{"positions": "learned", "qk_norm": false, "attn_scale": 0.125, "bias": "qkv", "init": "trunc", "init_std_up": 0.0417, "optimizer": "muon_variant", "learning_rate": 0.00985, "decay_fraction": 0.883}
Each number is 128 + 32 x the weight over its row's rms, rounded and kept within 0 to 255. Layers, rows and columns count from 0. Numbers have three digits each. The size before them is the row's rms in percent of the matrix's.

# up: layer 9 MLP up, 320x128, rms 0.177, rows 190-224, columns 0-127
# down: layer 9 MLP down (transposed), 320x128, rms 0.0978, rows 190-224, columns 0-127
# gate: layer 9 MLP gate, 320x128, rms 0.168, rows 191-225, columns 0-127
up190 111:134088116187172103113086150136095165095110112113123088152109144092103150099155097144126140209148064137129143076135171088135056119144081154070118125128177118109156103145153104150110148126133115142097084131095109085182178110111150086097109128152123122115119126118069156116191122150107121143158118104049139127124097070221198120143135139131197113104111135085174154092129082139133183166124
down190 114:132148162215186141115102140109098112156130139119078101112121149131123165134134149172143102194094109083132119099180168178138108082140131176131118130105135153098149118110122117143044163178113138118142084124130131133142199150147104102141109040133169131139130133125195134099115116139130076146146131110053134052128144137167126107120170116074108118173057153162181138146122039087143142128107
gate191 076:060145157133181086164137131144116066165154142095163158159119089131116140125092097039143089127138088112108076120130100129170119110066075161167149138160083082163096152089100128106171123149159142061074117156188121084151147111135151074141110090126172110159158141171138155107068174121156163107153141098107167109084149076111157165191122112170187136084163132101105122126130124123142140144120
up191 091:091118190164148115164174095137108100151125111107190149171118083153079144148106104068117079168206109139105098098131112134122122077123101178120111126161104103174119128155084111114184096158159147089100117099168139082143167098115107083128116058131147113170140102173104129080045123122118194122139164097100160111061137083152181144140111116116189149087142122143144126130117120089162120192096
down191 074:093115112117092144093084174116172213082121131137103107135139144138156136154124144153137147145114166079160215095165144138120148201107133081124122140099138160127095097162130176119129223138092089133127150178082134105134104155108149102149102201098122129122082101155168164122189068095115090166094082123186102117101151158110096150096135118099088125167072130101081160129137143094138170094153
gate192 088:175146161135159131142151170121054108140077136067199145150137154138126188106131167090127154099164150150135176111118170150146148124145148150125195100116154116146165156120058140160047142163117117104155107168101115107176100134128148113148159111132156140106152149180109132085144085098164178111128131117109091179089119144078113072148151135178184099111099046103117079136152128178193096098123
up192 089:149061152129104142111123090161153133131139126142078162128110143131154106157144132139131077082083085126146083094134126174138071159129151097168146142144126103086114070166147065153170089120049157170083158193143077118186155103122160159141103074076137116144144113120177179142111060132114129154116157137138161212099127076150174149105134129132131094155171119121149145153093124141081062082126
down192 087:141115154141175133198118158153075149158123157126105132106178187136099147107120161103130125088164085090098123144124085105098142118135138043114127127159103154105140124098083184167103064148104139146151133151107132120159078141042108137138119090121151080150113136141167076126089148091132155128161120131128066118136182175133113108130159081254139122074147088097164113180116124172154126139154
gate193 094:137185178093153142118097083155098112148112084079099105149147144141129122166153096132127114102139180117112112161112188131093082154118090110153133067131163066111147129102121099120084127156133095105089162133175169122129096118120135075101102132110116072136118109094122129130121138168075099124104166069038146134095175136125130153175102139235143071120110098102146079168128111145044096164161
up193 102:095154183159135126155123136148121177173121128122131168142096138135127068191125119123155121170151137122143139057067078160164064124124073081161125099063150124147092137140141118203145101159161077113128162124140109165109127164152147111123111128133061060164108137071156084121128107089129120146083133077097151128115161123175159058139072157086173139151102169165117099149195168104119149123148
down193 085:114158118132127130119120176144093106138193187141166058112139088165154117161121164125159152102101162090140123165122137151143127117141117134159169087147187129088118125143132095142128132108108124098095132107145152135100121128145126146136115144103114141130109157147139073147136100135193147144115118155239080140105053146159110141108166111000140141159139122085092112154102119161117196093145
gate194 094:117077072108163132099064135140077156150059066156103131144123152087130130136166154136117102227138034113112178167110120132153155093127140115124157097128088125152092142140168154154165155169095169150157151161219146107125128129088089099115155149059199151112114140134132105127138116168116140173147200139123141104126158136121080149160126130076155094107149099129139170149100153112165151156121
up194 100:148173194149118119105133152159156136150159128115109145131146100126160098114125112168129111112087135099079075157113111109173068134109158141090102121150134149186137074125095111089100078106149137123135092094002127091113154110136185100117079105193098154140141127057114133174076129115153175118139098073138119183119107164144192135115131166099095128116117158065100070137122123115119067149093
down194 095:112153118112177144114139110179119144068124080148139106146104098124138113135138142110187103132169130079112128175092129178117180150208160139147123081085092147222129118135132063138151116141143193166153106097132161158155134068142132145127126042154119118095135153128180120130105141160144116119133081158145085150070141113213128148141115174088125120129174175116188104193131096089116105156145
gate195 097:175140107131096111083139192149136097148096071137127177113141149146102111104158107118135104113088129140105161164048116128123094171091152118168190078186110092094124101079145135161161109152136146109110096136139117139126121097054142081058058170135060181162127094136151092128088165100192131138102126089102207137120080086187123146126126102106100097151119134190129124114092109093130118128117
up195 100:136103155134142189101122124100113114081149155114112104166149122124184090142098105138155179108108184057102106129083137114098153142110130163117084172063114141162074046135126067155102100155148176138104140109182128112145122150187166135156193146177077133136169076103110156133134143105093141134160108155159080101082146096087119147068117132166140142169134135085088170081093113075094173127107
down195 104:124105186146143138068108036101076111144133179106093092147154160167151085098100134116144176109073193121121128122157155148107164129155140098137103145130085137129140064141139080161151127119128137111194145114124097108165168140142152177106140105143130146149160131114096095025151091132127104087141083093139143094123140082135146149148130082123084154189158113135137224112138081181106167103100
gate196 091:161135132121163136177176120124107162103204148131128099136079140158136067137175117114164124108065123104154070126164161098113171116108130106119162115109145106079123093132104101153120140116102093102154086168120208143148085137090142116115125131109127105138151073082131103100152106158194127115136140090199062130057126144126136176190145177132132144132118097091130108096149203128119216177165
up196 094:128098169085112151194053138109110145116161116090155082088073156072122082144127101152195118116113149119091106109112148099164140112143148055082125140134148104083109109169111099162099166155118162102214106071090157147159138082117119108122120140148082189127208122076124114156079135122160138105125157106057126112138120131066122164199125140175102145120115125149094122123108129094158176139139
down196 093:089162087118128118149106129118090146157084080074173106143077074151151146117109112136171145090177137190130125085114098155117131159178076090164087119104127138094116086102140154042175128115129079164114078164151142186160203156133098153156100122138080049151136118118162093095121155120127178135093193083106105129161146101101130164117108075159141123118118147092103092115154077114154167106114
gate197 112:193103080134160099101075123189127142112095076110090161112141066130113093164112077135077071126145116166179130127122118120102172126095155077123144193135151108124129106132198179087116129066111095122181180110085143117146096160136162099120129145181106179139147149110068160106118126102153147173141131148093153147108146163123131127172144156121150121099069137145162154149106121092172145132024
up197 109:132118147099081163108165146108147120106144179122133150131106139102116150116138191124098101097155121140153105158081088189174129099172101159134185159108170113102130096073081114121100096136144169110209118144129115170139188123092158149135153151091155099212138137109136147125086224167135100096116141109130064135132189115111125145126088108109143112149108135131184126132115151064177131054200
down197 113:100053148163173160121160110104167127074141103129115122084114179185134189141099153145122056148191091134169125157132131119167121137157086126133109089106148045109144124077147121141099142121151127107103169131113131140099107068071161114135129123074070151062160161129135098109078133205111172155167142131093111115139137186131141194099102121209147140132134113134141062089109145133129129136133
gate198 107:071169161107144135130098119116126149110113123169135115148071167177168133144135115134082141150143121151121134153174123152153087133108181130155149100110205059156109135064070153086111174098087187127134121190117124118139109154086210113064111158133131098123125180081150101101131079152152115115156103126159134093045106085134128152082093129142183135126142171136192197129131165097163125120146
up198 101:081128164090141135163206112135070125167101133129132135130107117115135120117153127112151038130141093180191106091115118122158114131148136100089165080120201086119128095111154126090114202119096094127086090144144131122106110130152174142081100124137138145115123205130206186092080114127098111152172145142150101125116107074159129150116083098175142160114136170129170207129102123062160114117172
down198 106:097189131189158092094122125117149145129087101112147135169167129091121113123147145143083144087073084063130197142127175156125152110128101107162061155104086096120157139091127146162112111097131063172134149102107060182170185080211139105157119087117145136161142124170080139109109143184123137112088160139138082134073146156108136154096153116101115103113154135141121034132170123125095150120098
gate199 103:135179108166121106136135092108092129152077112179077119136105110121085139145113058180134029153166124096133138139169160074126078152112113146147130095145126128084190133109172146117124174134100176176125132126154117116125179133165164091142099160123128147199087102103083156131100132152032151059114139119066101182143117073113101117175142103106149133165101091131106114108132111153099114160084
up199 108:083153095042074129109166097116174112142128157126141158119151117122140080107108118140079109145088122096128150153173085129106109093087154108123102077103100127155112109183101193148177111146134147146107131129169076095103115123131122115114151079153109113080187124162132149192166119098122175145079123081140056165172163076055171135148121151099094107066170075109070117129121141155122082144144
down199 117:182123203094075113148142124132084180156108153166125125107141163140125070187153120157126081079081162118132154080162159103124156110194138126159139126159155143160133066158140178146156149181099101121075111120160131154111130154120162166172130102108157131169127077134177141093161223134114162174169204074143115132118123154125154162106136074186158117145097109140139132140145165118080152151143
gate200 101:185098148056108107148105090093108126100170102174154122064099140107154131113071134134120160124163041183115156107154203191169068162177098121113148176077087147132097108142120136143172139127150155118115118128112127073071141149091166145193157083063132122147111095174154111142131106136126099112116126086178167093153189162165116119116161118111146122155085117115133142132076148124117096111155
up200 101:152102115095190089168104155106058120150161084105102072131079135113149158172170189206121115101104100135131123157100122126094136109099096178138128155167092185123127115149136189171122158097142132106163153168066148120135141148081137179160170138092075154164138130126174140162192065108131138148093176067081087100116114068110126127137182081126147137169136146130145152119101111137139175136096
down200 105:100095111077190153109159124155131136097156083173159134113130104181129142156154105098136116101095120117116151173125055068126162170200138124135178062181135187132096052103109156149157098131147063089122089154152121142140154165112123096146141157059171124167136156145110157162166103131145126074112173107107087158093107166168129098097152109147119148114114136128111112099172126104157153163218
gate201 109:139144105117136127113104208148141151142150062184143089128134080133116169101139117101085100127118125167135175178107112125149093147153112100130153104125123106115180104127074113131135141188001104119149109160145162117109138101088160086100159163114166161167056143118120118094168151140119105091067105117159150132109171109193127122166152132131158163140146135116176069093149106127101206166176
up201 116:140048104154085115094144179167138142111162159180154110037123059135133101131142139184139158147140083132126144151105101129160108116142127134101162164107147166123072145112098111089062133082045104098092124127099184125130102111110130140092176127064129113170112094180130147084176107123124116153118144127145126054134091077140137213161156114114134094157131166107178190122111122127123126155141
down201 116:121053166138164149150145193104109134112118106113123102113138143176179094121088123137125172136122117157201103169127125095121068064138109118080126105093125125118137137188140109160083156155160106102140129110115137138115170108094143143121080121185154135225080150084164155105137148156121106101119123191118171076136111092160168115124126100083142167203172140080103175108105142166131046100116
gate202 096:137141143142097120086179169177145088080094141177132071162105139089185150106089115133089125064121117156154142121147119146137101123136136134127099142141090046098072051111131180127167107116146123170128140106141124106076123106103096190085096112153123105072084118071125152151074129082131115081121146162141151183090125128158202132126138112121058128117140159152173157161135118066111105099067
up202 095:104102110102162122135088108161091143095146116172146152107124180108123150108142108078092184103135125126099118137103064153121170166110168132110156134101111037146081095137151137104124146224096102143159128140132116123117138135105100052122080090219115116148130141099193167216128142115104122134147138110123138139144133229099126105112136170113153143179128100163090099168113130107122189113088
down202 104:203108153109125095145144092108117091102084153082101081155177068102147151164113128121127120163174185092111095110198118108098155105196097117141176186161134128113138052089082128133120118131126167119139088096102129108107103132097115207169128111147156112121127139084093139116091111158104199113138063188178188153100137106128120140149115125147100139171147138087154161142184124094180096118122
gate203 109:085106076089100150162122215130105109109106085157126108124085169148126200116116088150172147182146137160147125115163123182140152090121120121097110071162149116165128094064076108122123139123070127074135116140095095074153131127118137101136132105153160141100109085139080130098083128116194190166065203107130127133093123118138086204115135176148109152132099111156145108115125098207109154139108
up203 104:189139116088108145155055133097096174138107132137146092162143172164125064080149107163152147080105134137149123144072154161126124122193077095097126148171133152118158149161194136060095127127121096125153145187101107141121134166113180108152120148159099088136061151122155135146137133130088198157102133133147077096120189079066106178135151131103151140147111136125140118138198121184100062087136
down203 109:138095118206075075142189107137122104144093148132114162086125125094113078137184066120123107156104122138145111131130154128193208079148141119103119153117117191172144139107132105086159168103133120175104101167132123183142158125137135113105134112079177139094146190118100068101140154139096146153121137121140163145125187085170081226107101162143113152154115195164152079119165111140129140091147
gate204 097:143107162135071141145143133106118140089164186128115088110171122113100171150084084102146094120150198128071137128154075100129117144121137104111157158144169172218130086058120150135137142166116172149175125104166138097110173161118169139100128162152146090150128180117148199169144096061087081163152096106115121133077111081110128112098141147115139130113080067113162139221171115136135099122129
up204 100:073104143101147190111077138150105071200096066126127150094119188179117131137099151115112225207133129158151110122114115138116122134125162100165161113111121125103147156172089122127134108139175090121131166143062092136131104121069082145097120144139110121112126148141081076096116115148201137114124098134130148115144179101146153137145067134146149117116118133113118165060095182118195211104115
down204 098:154088125149145118123123146093134110111097149140084123163150153077129125143107128128194076086135140118131150171121179175162175158147176123130088148182097131164152167103145103151107105151140170111098142083125114207145128099173094117139199086084114132048163122142150082115128144100099164096112153114129101176126081223143155112075193126152102092115094158126136128157072141182094080110158
gate205 095:111100161173192165081081169115143155188125113167129167117078176101100205030106141111135139064163137137166187116155099120154103134114184183113146162073152179105184155126067085124147111172096175126142163155119134103113109144068155116131072206141136154150124128118142138096125131083107098124079130125119140100112096144093123127154111165110131123113105139137174098131119136092152118153088
up205 096:156105102172128126135103165123160131148095136149112138164144156170053144143124070051134158113156141126174132139154085126167115084104142146095124174077146129086171134165147160147058153160103128120130138070157141084071106079109130147106101190130146148149108146088102114142126177176146111113127111135121103147054133149113178117134137146113121154073192066206100089133062064136138163141162
down205 098:115143137120093110120079093159112178184125096110115126127155107157114106143073126088106144104145150094174092134163066125129146160098137131114107171112128106108096119134147116161119077140121112101153154178130089072137146177096092134192110134092126183240101099161153157141100066204108106098113113169103125077150164127088176147159093084101099144133076064156141122117194077126141136120164
gate206 106:133153128172109103128147117122121155125102126095126070145128100113131137140141089052159090144183135184120170093157118107076097150135049144114129097159138111109072104177170182157106112029095100100112100072112112161106135116088144160122089111116163150180091126189132159176117100102086106158051144106108200122143134122122141137157140081150151104154131129122226121110100135126128166099123
up206 101:119136110136148099093100139101153174156143118124090159136137112105143173143124123118152102166062149142126132155158148123119196149121078103144106121094080140125084133152107175086146176131064119124149155080066136137115116095104079120072087104081205179157133219180153146149135170118122113224112167173176145143095180110161140186088155105108182146145085134118122125108101113124143083116113
down206 104:164145120144054174126140147113149133133113104124142110161132199122210098137152098098132150194203089134091099115170148150061115098107133102107129123147112074172163074105142085169155129100146130113158112142103137141094130106140134149136135135142143088197049091100155089173074196062149097122115148129095180095175097118117162121136107129146156099113061071122124096163149125153101130119104
gate207 110:143147157132122095159066158120115104093135067111138093011116114152138086153158094130168119065155113126107099121129118159105141145137121095186149140094083156099137117146096140144103100125115078081150136103135145112163171116112059192125137112092081117144169155155162126139116133191194094168053151124215113160097101089160090119149099126118108160115149143135092151101109078162114149091097
up207 112:158120167159106077138097124122114166071130111088161154071112158166156086132194101163136169112152138147108102105142083083076150156131127074105133082101131152081168025196089115136135097103164143093127086106169161140108200150117126121094101124108093129145136072094186122070137143166169144129104162082172145130131073135159114153128097129111129167158145134113131119132103091157061159096108
down207 109:183104117120141120140100108137054143134091089140163154101094090175122106181124156170094132116139091085102143142100090134066127105118143153106122124111111124098166144132080131109059136130159196096122122126117193168092142102127090166148089119158097112095186090125166124091172174144092164122164184102150136120132110163115118136164093112214099139180199182184093082155159158144157088133128
gate208 112:143151183061060175072113115121114097140079109099100131114112104139087105119116057143123098174147066151154116090122165160064119165152082153112143181142132119099103139125131154153166180182163112158114181183188180118140138111127129156147130102093171140148128128076095088151123100080140151137091102192142183153150166144101130095134095063133139096109113154160090135113123109160142072091172
up208 102:154126129148125108091071136127191117119150120128097120059184085157098129139135128178053129169145104157110132171094161107171108096108147139194148144086078121121070138167112108128154109121161100098172072174182117152075168124120181094125099110090141141140159145159127184075128164124121140094150150135115117151119088141215093117121095166162120087073130152184101116114089143166171070118105
down208 105:139116113132134137158130078119165139143126124137108108150155136124157039195141161064197172118144097148129116122122141127192110071108183190160073148092155104145163130118105094121105137077128119115106142144110137110156040147124178166116164134184168171103180040084105137168166098119119154125102165121102154064111104129158130167136148154099108199128122133117142149146133170069148140132157
gate209 104:115060158140106185134088061165124098176141090114113087137080103082181155122213120128141125083172138170117105101131146108115135098051134148124140108086088133158154191068108197154156185169126148164137070145171085130120105147053109137128119150094122127103119162104182140114162103118079097117101117139169100166151107107124119074139159108077109124151142125144092145085141139166149160123155
up209 105:151109143091049094087120116093108075119112094122130072085129138069145153118189137144160151113133137122168099191136131149160104143078119171107086133095173179070132115099109136128145113140118151141063064148149130168131107174105110115097195140115078072130073170176152123132204141146165126105079126174102142128177116130139146080112122081148147067123133164168176104131089153114175134110116
down209 098:132095107125169146085080098169139152083127160125169110112121099156154129128133151098144111149191118139090150099095097080066115121082105116157101104102097103158174074136156084114072168166099126092143119134155067116061149089109119141095103192073121143138132088133101141166074114108151101131124146163126146111145115047129134170090161104074148211175117102172084155138111092167113067097121
gate210 099:087116167082058127119086155123129185132149138155157149056104149143101098179175176155113113128109105151123157142207146109123149108149133156137164205185176182150089066110112130153095167126103065170131145106123107085119095071153046148099155099087136081140119145170087159094109123129132109168073127154104121112100099067103105134146144130151107083165120128114075156138148129127141157147155
up210 096:123168167128163129138084165130174105177094115067110166131122116124082074132141100168150109096150129098162085096141168187058146077180100107102149155154101117151174127167120170148116178103136194119133097132172164142103098173179182109109104084149155169094090137149120159147046117109148102144109152153094158192157090165118150122143128096091132098130180117120172097152134175119140184167112
down210 104:138098070138095146194073183100140156088153136086099128106131139102137135024163152111151146181113098115117041102075114138158098089160124140082113092113146125121154146077117124124105067174182136090137117084121105091127177113095082119111089112106125174154080074142173114120105111106128088115178100149136147142131120128125127090125136091141143121122141164124232083112106083110174102145121
gate211 077:132130122103147131150161102107138106129148094132140103102140141163127147132111083156171120080115137134141084134098151049184091085112098126150124133229083144064123110161082150159138118169151068093141066125126098167173136133080180130108188099121135165115159120127128166185119146169122112113107165121126100094102182162117119088098133095062087102156149181133087129131164121034069120121100
up211 087:083106172154121094147098127146129134107161158170139115156134126097116111112103036148134099098077129126103082060100130121103091110091098124122098089162074127110160088120026131139128108160131038099114066085103115122137092073141147154155121101117118109182136137096087154159173120153083111127121142118149145147141129122093121075165103157158103055129109191146147082079156111129058105123100
down211 105:093159155153094167111047086139164068132146079136130121209125124189127113207111174210198111113154164128145125096143088153124123117090127126141180163116114189131084121193206112087177146156099109098114099154107090134142149127123112133116110138147172142161183082140121134098175118115138124148192173112140149135123138140149100117118112188096088093109122120147114163133125147091081108126105
gate212 104:115128090130158172107139231157126146145094167159171103115062091159133173121106161101149152105088093140167189190148095137103127163140142134098174125093156136123120133098155090122081144102102138134093119053114149104130150038165107133062142126106086147145131057132096166128067139143106120096111124149122104128129154136156145181106088113169138097109066128101171142188144109154191139106118
up212 102:148098140133156132139070099138134158149136127135154158129107134043168118124152100126098117138141130087117168097122142066123099180160121115162139180186174195141172156158160121125174121132158152132142123147138092099110159151194136158024127157069123102089122135066150158130115123082185142152122085061139126121101206156135142098098156116119094068096093160140099130105163158170088100137163
down212 109:127130170098119083204170153124123166134155158098152116151153148169112135089121103144153106118088129100161114176101148175190151113142078129045187113075080132119169101106157118176144136113100142138125155111118100139115148140162047158202113100097114109111141136158112065119179122185092113131075139116135152154119074105093120107137135125112115179147154119087196140177110160083185156151075
gate213 103:186138135126096113136117114138182100082091136109138080117150097074227112121087127115132136145168204169121117112171168152124111136116153134143144177135168142092098084072092186150099090157120148135165114133075119157122149061113097151145141156144088210162046134166178124170134147116134094158152088170155158150115111154138137155090118146138122084125168120085125192189137138135118127091112
up213 105:114123119101076151117160118111106111154160086093133199098163114127080118122207140099164123103075112100128128140076085113138098151161187157115107133097107133112123101101126165140137126106153125141078126128133184155161160088140176152088131157183137134173187141137140117097101149158122093117183124110132121132086163115112117149098199152108172202094027128126191085046143094105102119141098
down213 110:100157150094153103085079098161121150134109132086177120132153106188109208154191144079125154155154144147109117101116099110143098116117100175100097136151122184139184149078099101071109101090142178208108143144150110103143167153139072120106210153076123177131101173167085098105140116104103097102113099111142115105100115151158087134048128072150088130104129148094191156114155103147123130122137
gate214 095:161112154174128152120133128196092099109088072113173113136076178110147109182129074120124154158185160170164147090144116075167109150090120103148118156169146090104116134205155095120160136158188097154110153155131166094162110136096143131116120141168176163164104058199121142156123114095071128103136137093175130129142120111102124123051151092150110176134149109055204150164128136132120118105129
up214 100:082173128123151180098122168089149146130147082118073160154084115128132114146122204091094147105096117174104190099191119149185204111153092109129121153085147139100157175134081117168135151188105132124155202127092126096140121135145107128110101089168151099168133062128167135120102119170142112140131134132118185109176149187144132138104126063117124163067078148107156097140188126077139111152157
down214 101:186127125052141131099105115153106108152192100132177122107108140156125158029167179131102121138118145128089185108087084084149084112121140069097118147138108143096088069176118119079120079128077107133145137163185173134080159092103127168049159135120137136114122146120120159109122159099160133078111138148094106206105134123128155088164095112108146128139068079167117120186162119144135104098127
gate215 096:118118087141098190129176133149137117128140119113136127122085149132099163124143154179176126121105119138157107177129151134109136142190162171120110109138142116144142065045175053096133153175090149118129135165114156125157122098216131145114076113171114152095106120152124058143162145084183194098111130135086140100094204141139068171103047105150099167124174137121138173134109132164172134120145
up215 091:111121166144115136166133090113144100185075093084155103119108117101140123113157159113102118131106090147086169122137117120123171185087113105073120179164133167113119151125115143099133115173165089156098104196151153100153099131073109127129082120163087119163166129147142204040108130163093088183127118152129168140128057150140124075146188169154188137152128138152085140029150112152092122130102
down215 096:122184134082119179149107132150114092121172220123129161163151072079122144088110105060118101142117150090087178144142113200132191180152169041166134063117142136035083125123102044144169118159122139125100143129149093134130142121156164107117135096115122152175134170121150088118121108138146078130122163121098116196180138141147097101124059135122135112110148132115126113117123144125110134134135
gate216 106:137106152088134090156126154127121114113137066122085115059109153044118110098177131084139127144099106101094171151168093165122144116090117111078100159123143091130073125088090175138173092104151122108106152166131115127088105172182122076108111115091100170105087132062134107161091112106079131135162173180126141142077109107110061130118106160101063106204138146106206145108096096151113132137092
up216 108:153078121117165136152161104102120116115188124099132118151147073115118096155118170143165110115100155089117151107150163081102171104147102160058088097106099114173125183146107085152166147133101090186144187100091171153142113129112197118111136159109170107131103156132107153167111026210100158104139141075104078085116183141117103154124144156146101118143141167154124139196095169126142157087093
down216 115:151166190128092177141121131147084107168116080185088121143185128110109159147128142110076163095095129109170141126118122113078090137146146091121149122122132119102134173111122130072082122113140133119116106128150140110069063124173132189128128203110165215130154152164157034112044175123122133096140127089162188169141134153142127118154164123079152172163123097143156102121140136117117089060118
gate217 121:131067141150068161085077116152118128131062069130150116125180097094208128124104148112131080111149098135159129131143106147091189149123123056131136150089115163162140039125081156113156150133067060117176066089139105175141146103178160134110113125150127119097153137101135137105047076112095101088090103114180127135099146132157140136183102134103179116122130130110134143118110092129120096077106
up217 116:101113149168048121158159146068135124145156087125142115173089121146116119082189094153120080102145156072117169144155126109094110155175138084108122102191102110172126216075132115184120193156108158139161161125081137138108144211099125158142132144161142058145151115129159126153111114118119097108186144133106094161181146178100192135129171151099103114175150127102134163120182128141115104130158
down217 113:136091146113082122127132103131130152169117087088109162100119167132149130152093058132113132111104146104063162132131114166106144134166151101135183117084049123141081136156131094109105190096101106096112168137166175157116119124174095118115170118153096151149162131159113139152088165123153155103153166163070094167166093150157106092171063114058078185172133175191109171132078160078161141117156
gate218 096:108141121136096111084161161102133214091157111182090056129134119119124098064091111088160145073192131120133147134159165114138133197137132140147129145140135103093081144104100115101085134113145150123114092117198134144119124136162118125203133104120080167099112151156122117136125190100171119142155174049141177191145133096161142188094070062115144178123105125117127182143118165091113126141160
up218 107:150147133152119125163152140197130098172092123141142138158078157157093191127126106194075077126155086144152076145129120144075152085092170184109137114102092106191103111127129111155087110119140125122182109198090091093111140103098183097081111152052149147149149082097103125157136073131108166125088202162116127087147093104146122076151169166126110162094185126093149148131125103157136133111091
down218 104:077079171124141152178144145117179144113137162118144142104145034180201073162145145098136104158112131141192147117098157143104109171143121159120117116113149167084121104152160078146182113113106129145161126157114074102139130090088181164127128109128102097130090101148079117160090101082160151101132164139151136105069147159133058169125139154057119043134126163131156115134078119123106138100056
gate219 101:159153145120074102170133108108089122125110148132129136135143069203207154121108172124173184110136100106146162105195123146119089142117141137124139132150164103090147164158139067101103170081162111149119108065148111095133177134070108114048113108164095160061125143094096052133152100188153135080101184129151104154103161114100091116093093101149109088112100108129127108180071133141144126106104
up219 091:133139141129139137187074116164047191121180104154100130104137152062143132076166132115091101120201153138100109096106102104158157141122089117151164109150086123100111135131069152174130147083086129131138147127167127158099075124180137191139103087154187073157135090198098159161142109055112115135109076161168144134131150094139183132114120147202128116139153124095090146132141126088170149142159
down219 092:103128112122089138112199085136147181121098169124140178127169139128169136128128137143136148094130142141137102119130057134081126116099116124162155129099076145133075150128133100188127089115119101135145158129139167144173141056119120095089072059111070171000124174136130071114128164120080089116083133094135136150091141116153147093074099127117138110141145198144190112158133174166160132125151
gate220 104:068086096095150153132147146135202101119090148117081155133083084172095113168088181097063117123140163112135118170134133110135178129110133082149161198093113145112108159207120155068135117170096122131172146149067117142202118166115117130092160102099081126172139137109119085127129109123114078145063139166147222127126117140118088112171101127114086145107112111109159120127121091133154087090083
up220 103:176165039122164096198088108140154141185094121219160121079138169137139099112122126131146103157179122128144161114125122199138146131133132089106137137162106083129077163122170147095132038188155135096149057193146190135148117143123125137148131124138117119136110135135158164095128140168090106196159129171158119147152093132093163111124132065137123108165160130133117117181079094129113127098094
down220 111:141127092115149133118203120193093105187084082171141117084123136095120123071094074132170159151170148105150115145162166128166128102103125132111094145134140126109103104132142150128167139170124057106099106189140121147124131150158070162128040149053151067204142131141170096157170097126142112144132106086089071149107119086101118128146104137070120147132155111112095110168156074175152091097108
gate221 107:132110126106100156148142116112169150192135029139141102079157087079151102170134174113088140150160060117137135151162088201150066104155123052062167132090172113115108109088170101089096114119144083086083117112136131130142122121216107075102075112142092107158132133132098162092152171116102125125153168103123098114106143131133132133131101079107112163145053118091139144152114101104088125139133
up221 098:112116177161108081123045089151084105137145119131132174128101154172124132115134113165074102157146156143104137127103042155132127175122138111059150049116043103150163103121097110132129145152127159087157138139135120110136135183122103178168154068188100157131142153095130121079058116137139119182128152083155138124105127176106130081144111185110161121181192146158116113090164128112146114075103
down221 106:122075137126165171113149162100133102137122111142132137132090100211060107157115138156093112139141143217166131119108130161143121118148109102134117072110123141151097123067165127154142118125109070188111158116042116130128091097122139047048093145175192121129125128106121193146133127139113106083139086133090093121145210097142137091097151132108105143106122208147122149152133107105065124114099
gate222 096:152080133078156163116128094147119198130107123188166153188156127138140072105122133104107157057134118108105104068129079178164110122166114139096141135151142151131094077209155194109099140153093168109099104077109127125066144078124116137176100104155126149126142130066169181119111160083118125143088128100198145079128086121123144188120099157135102130124136180129178131183086131134143099148152
up222 091:148108120134127102104172109139190116061151164189171135138136195135071135148147100154094126096170144078109129123158156093170109093173077117137144135165103097132116134116079140113072188088083146095121165145083103161106189109148111059116147155047108165195090136113149123113148161108166166093126131136149136095111127127091128195174154078121084119120141129152151165156119118142164149193164
down222 096:188143150116105111176118148184134175119107106142156139155187107122155142111115071148089144192094133111092134107119114124137126130110156112178120105135117181153168183087160086158139037088132102132147145197173111132133095145137095188096123102199137144102092110107109113118117114144130138115105147134112123120120115183130165064120182213209121157084157126133129161105136159140073187179135
gate223 087:143108131140141170079141102112190159133121121123120097141094136140167139145148082145108140087177154103154108092087092226092152097110178157149159168097121097097099132196169128160069084152167099126158103174085203153172130115081154160115114143158114126125099135152123127186129166157148109194158132112142132197129140145127178153193078139119112108145161118092125178148089099100067111148147
up223 089:163122137095167121092108138136106089154155125149184161064128130111072081126138204133133177161122113027077144137155131111159119155100074173112161145155116156149165174114095114117139175108092135103112119100145119106133114120108092088147111105128138119148110114129113122041102097219115140058157126087143086115094132079147099122066179119100173137173095152149151090141145138137149110091064
down223 078:160074117144140134130173071138106137157135120124150134070167124132093125103128186119135127079190121167119078149135181101087104102148128134134125043113050133077113157148110100137091055168179128128177123074121173139154116132073149112085200120136095135086142136135084176133106170089110099156167150114172122172110127143153155142104158144079099115146127073152125178136125159117169138204116
gate224 102:144126171125202137113104178166129089167132104182153137058099159122103144105129167124195123105130127146101156146120138123096131116129107136132092150113080124172092109103142184165132141162096127091165179131111203098083125124124127079157174157129106162183115123155139103148131114166181112128152197114166117140168143175179108203132178137135075119142114203092081126137107135175196077139145
up224 100:150129139146109134105097145134108110124162102128125147040133114170104120118166160048107136097140198162147080120082126059083128140180091145107075118163112138073184158147108095119192143135107133126135116158113101118113147098141174162123104150079126118119133133107123116141109128118140171050111115156110151080127155143103106145117075153165060131069176054140094142152155142153133058195174
down224 102:121164121162087122146078136160114119146123130137158112145171145147155112141071077117147130136154164115116082120143124156108161125199135145073156157115123104135148153097092110168148082124153156128124124099122077092144117163113151117063062089175076155129158135146129120126118108069111164197072116074147154160145071149130166160152158137242151141145120077105076098078185107126110066102098
gate225 101:164131131174110162145120122134123147153084142206082093141152113058154236106154098063152123114153112126141123117118098155104103124127138142145115045150115154111181069127103213139178146087074154143092108143140149130129120123097073139104098120142133171153105083121107160113084099132126098103217097037143092164121122125145162156137139153097129119137129153164129099113088121123171118125095